config.toml
d_model = 128
n_kv_head = 2
d_mlp = 512
norm = "rmsnorm"
parallel_block = false
init_std_qkv = 0.0648
init_std_up = 0.0648
lr = 0.00416
lr_mult_up = 1.21
batch_tokens = [8192, 16384, 24576]
dataset = "wikipedia_en"
Each number is 500 + 25 x the weight over the matrix's rms, rounded and kept within 0 to 999. Layers, rows and columns count from 0. Numbers have three digits each.

# layer 5 MLP up, 512x128, rms 0.222, rows 159-180, columns 64-127
524451458479471504474531491534535490530479509477531493509505496512535488521541525532502521511498504488526498507510469499467485503475501519513482501494494492474482531508520445518499509449523497
471446522504482507489540477523513521495515462496518507492517499491513463534489513521459462511446484499503478477488531557474514490505507482506497505506482496549492487486509501482496476475523472
501509473566493523484561504468506481485530527485523495488426549516498473523464519517439526499486467541538523490469522531462484546482478496481467533458533487496515512501487512540530460505507500
496493526539494477550540529499507551487531489523512500472522466523472484469530498492490517469492471526508510509490513515515504509505546491507494503491503495495543449486506504535498547496498530
504509491485505460518536512496489471512544496468507490502497498512526517540529540491449501511518490543514517499535502500491509487500455494534484522492494504488482524517504463493544493470497500
464486483509472465492480475484510511489508505514506507511472515483511488502519455503469518514479466535530485481519501544568522521498485501467479539490531509486512549545536538506491490551524553
492508511523500521527521513490521483511508507501462487472510458550515564513498490487463502504508497480529486507501500508495520450524509540495480471492536441499479554496502533516475468486514543
497485512447464513538487475539555547506497530514496524484510477509544566439532515482536472499495514457504418501512494543524524494474474520498427490489520519548519499560506513458498479498467506
479494475500474497464516507510543519523486515500475477518517487535442522518544531475498508503524473476479475492505505493471469512518520530506457428516520488451473507519469482480500502539500486
549477484455523457440507506485548503484527472475524504483485486491480498539552502505506536504494512507483483504460492514488528489489488511509470486515513512529547510495506541486480504498546488
481519513468479495562465571544477484474526541529453496496527497463529502493450509534498490472486496493524484518476468462523489522443476506491475493488519471510499518540550481502466507509481490
483417477467546488493550459455503501513492517485509480497471471478453528470531517481539486503497517489515492508511439505508516469472504505521473476486528504555491479520504475568493540467524487
504529506529463513502547510548501537452459492515508481515483503527487495539470509497481502520538476508521447513512474507502556496529540471503527519466526516445498483517504543559514476469508510
487493499467444493492500484520473489497492544489540504523479497503495501490466510505517524533544516500510510513500483502482492521501508464517482456459500504511536523550481530517516499492479492
463518521492526533578508524470515522457446504488493477482552503505504528483523480499492484487540446551530500528463540512514516488552515564492463486491512465484451496463506473534466482476484499
502488498523492506509508451500510509473532531482529500512530483497498465500503490520477547483545485477510491536511510532526488484478500531518507473510460512496495494483487511468489474496528494
487515519503485554499556486474513478487528466486525460478467467534493524493533527519473498527492514503502494460531462503516474493498480499490489527500504499515514496521514453500494506462494440
489473508474491465500455576485553514526471477459518502508471508507509513531486495485481471500503544538534522496523496514529518511495505536497472473474482445525442503503508460488531470550494469
533482503520555493482518506519511501473516475511525497525510501528464490438512540487489492442523496538544498493499527522512494497470533461494492465457498522507564477502488497524488484526491496
472509490461486490491535464459495435545516502448481491499464511521479448506515502527518468541478497566524506498494519512481520532509474441525466539450518467534473484517469539447513451526524429
512437515504478520497543522499478486435510493519495504533496517551437529492469439519476467516503498520514516506497442542504475463536481488486510485468551537495499545501525549464477457462473493
496477520510505456532454519490518434467477495504489519468480505514481514514485491498495509516490518530504519531481480532522493482491493492501486478499565515501522496515505501471495499497498453
# layer 5 MLP down (transposed), 512x128, rms 0.0618, rows 159-179, columns 64-127
511528493500477481451452509486484543507492514490515504497508536492458509504536496442488494453496494527462527485517480499465493514508537504449486494500480522513499527526532495508491532478522489
490515479482510483510518490488482475512506475506514487509460482470480512503470494523488501505523516509495507488515445530545496515510512470504506509456513490474481441526507474542538482485482507
507474516466525489490461508533530512494498511513489496465468533495519559515516526469514492506509548476493527491522518497500502482550502457474494469562508514502555557506501488493474490473480509
478511493492503540477499509466501509531504486522500485464499502543514519496492479512503495496501503506482489511488482482455509513539479505496505494506530518498471531484453533470519535514480508
529507485461505550527484482482511486499525485518512478485505465506506473477514450513491514505480511494530477505475511522531511483514487513512485490531538520488506507524505534503482503464530545
508538514498496475504494475517492490557527489457529526520520466516504507515537493495503540506514520485514497558530489499473501550489462458513507474472519497506476519469452511500513497490467506
509547483488498502507490494505448507519485495478499541507525478463535485501484503500515464517477489487476520566487528500468479504509520498535480489501491476524570519500522463519488493476497486
502513428529498475488534532501506496535474527507506541546534493497499492478578515484522526492508514519495548481457528475431487517547473491485508526539543491484534506478549524511503507525500537
495512495522495511458517519511406482542511536481504518484535481505520534494507541507511528550522519498467506505500497497530475519503459505513501561494480461488445476498513494515479544539482513
563528574518511488443486475537525489467498588494514537502522484470547515514491498485504506473504507469464506482554514492471535518525505524527518475538466482522479478503483478531460498514553470
518484497474491574491506504478545527497491529528487478472524477518496469492507499509518525528461487472510517503524490497531541481506476486464510502533505549524501506493460509464505505534515545
500517490487526479486533521521540525508468533459502492472536518431505502533511519518511536527540513553500511525498459523472459510481507541511504522478524471524463470468557447463514489498488487
500472466489514513535487524490527489503488477465498507515458479484507488492476506516514511510507486467510522438457477519543508464499503495480518471526467448498513483506467486491494500491515492
513487510474515485523539488457494493510470513528515483466515526484538478495526490508524485505479526509523526489456454468492532452509523455442502454521527499462563520502495503512525505479520508
494468528492483560490495506508438473497483465533478448526507476512494469483447474509534503486534458479469515490479554519524504502523490520480485460510496492535490442485486565487475479497468465
480487520511525492523503483488500543505498547472512498493526504460472476476495509492492462475503496527488475527472473437495512513493536483466495491521511513497475494495533481501503484511487498
421496524500509500491501526458500492513499482552464558536520522527490471467487522491475495472476487479489511518483502533514516479499531511495472508483469460515509538468499491500462523496494517
469483445487488477507505522456465478503533507510487488480506519524524489495513512500486480476517488537502440510514407474492485495488491515485488506518512525465502527506477456479481483521487506
522527476530519499493497486497480515469493536494500511465495492480497505539513502495495439520499506502477473526544523520484505544533442530529472507495458518532487476479537491516504513494509530
467478538499514517474486500529531483468526506487525478485509508493523519520545497476505527523533534505526520495490499463462489455508500482498463463507523481508535488483484451488455492485476479
473504519457535513527553472527542547452505458488477484482549527516575478444519538487527462469543542502544487484514460431481542544543498505467564495452544513503505497542505473476454511448467455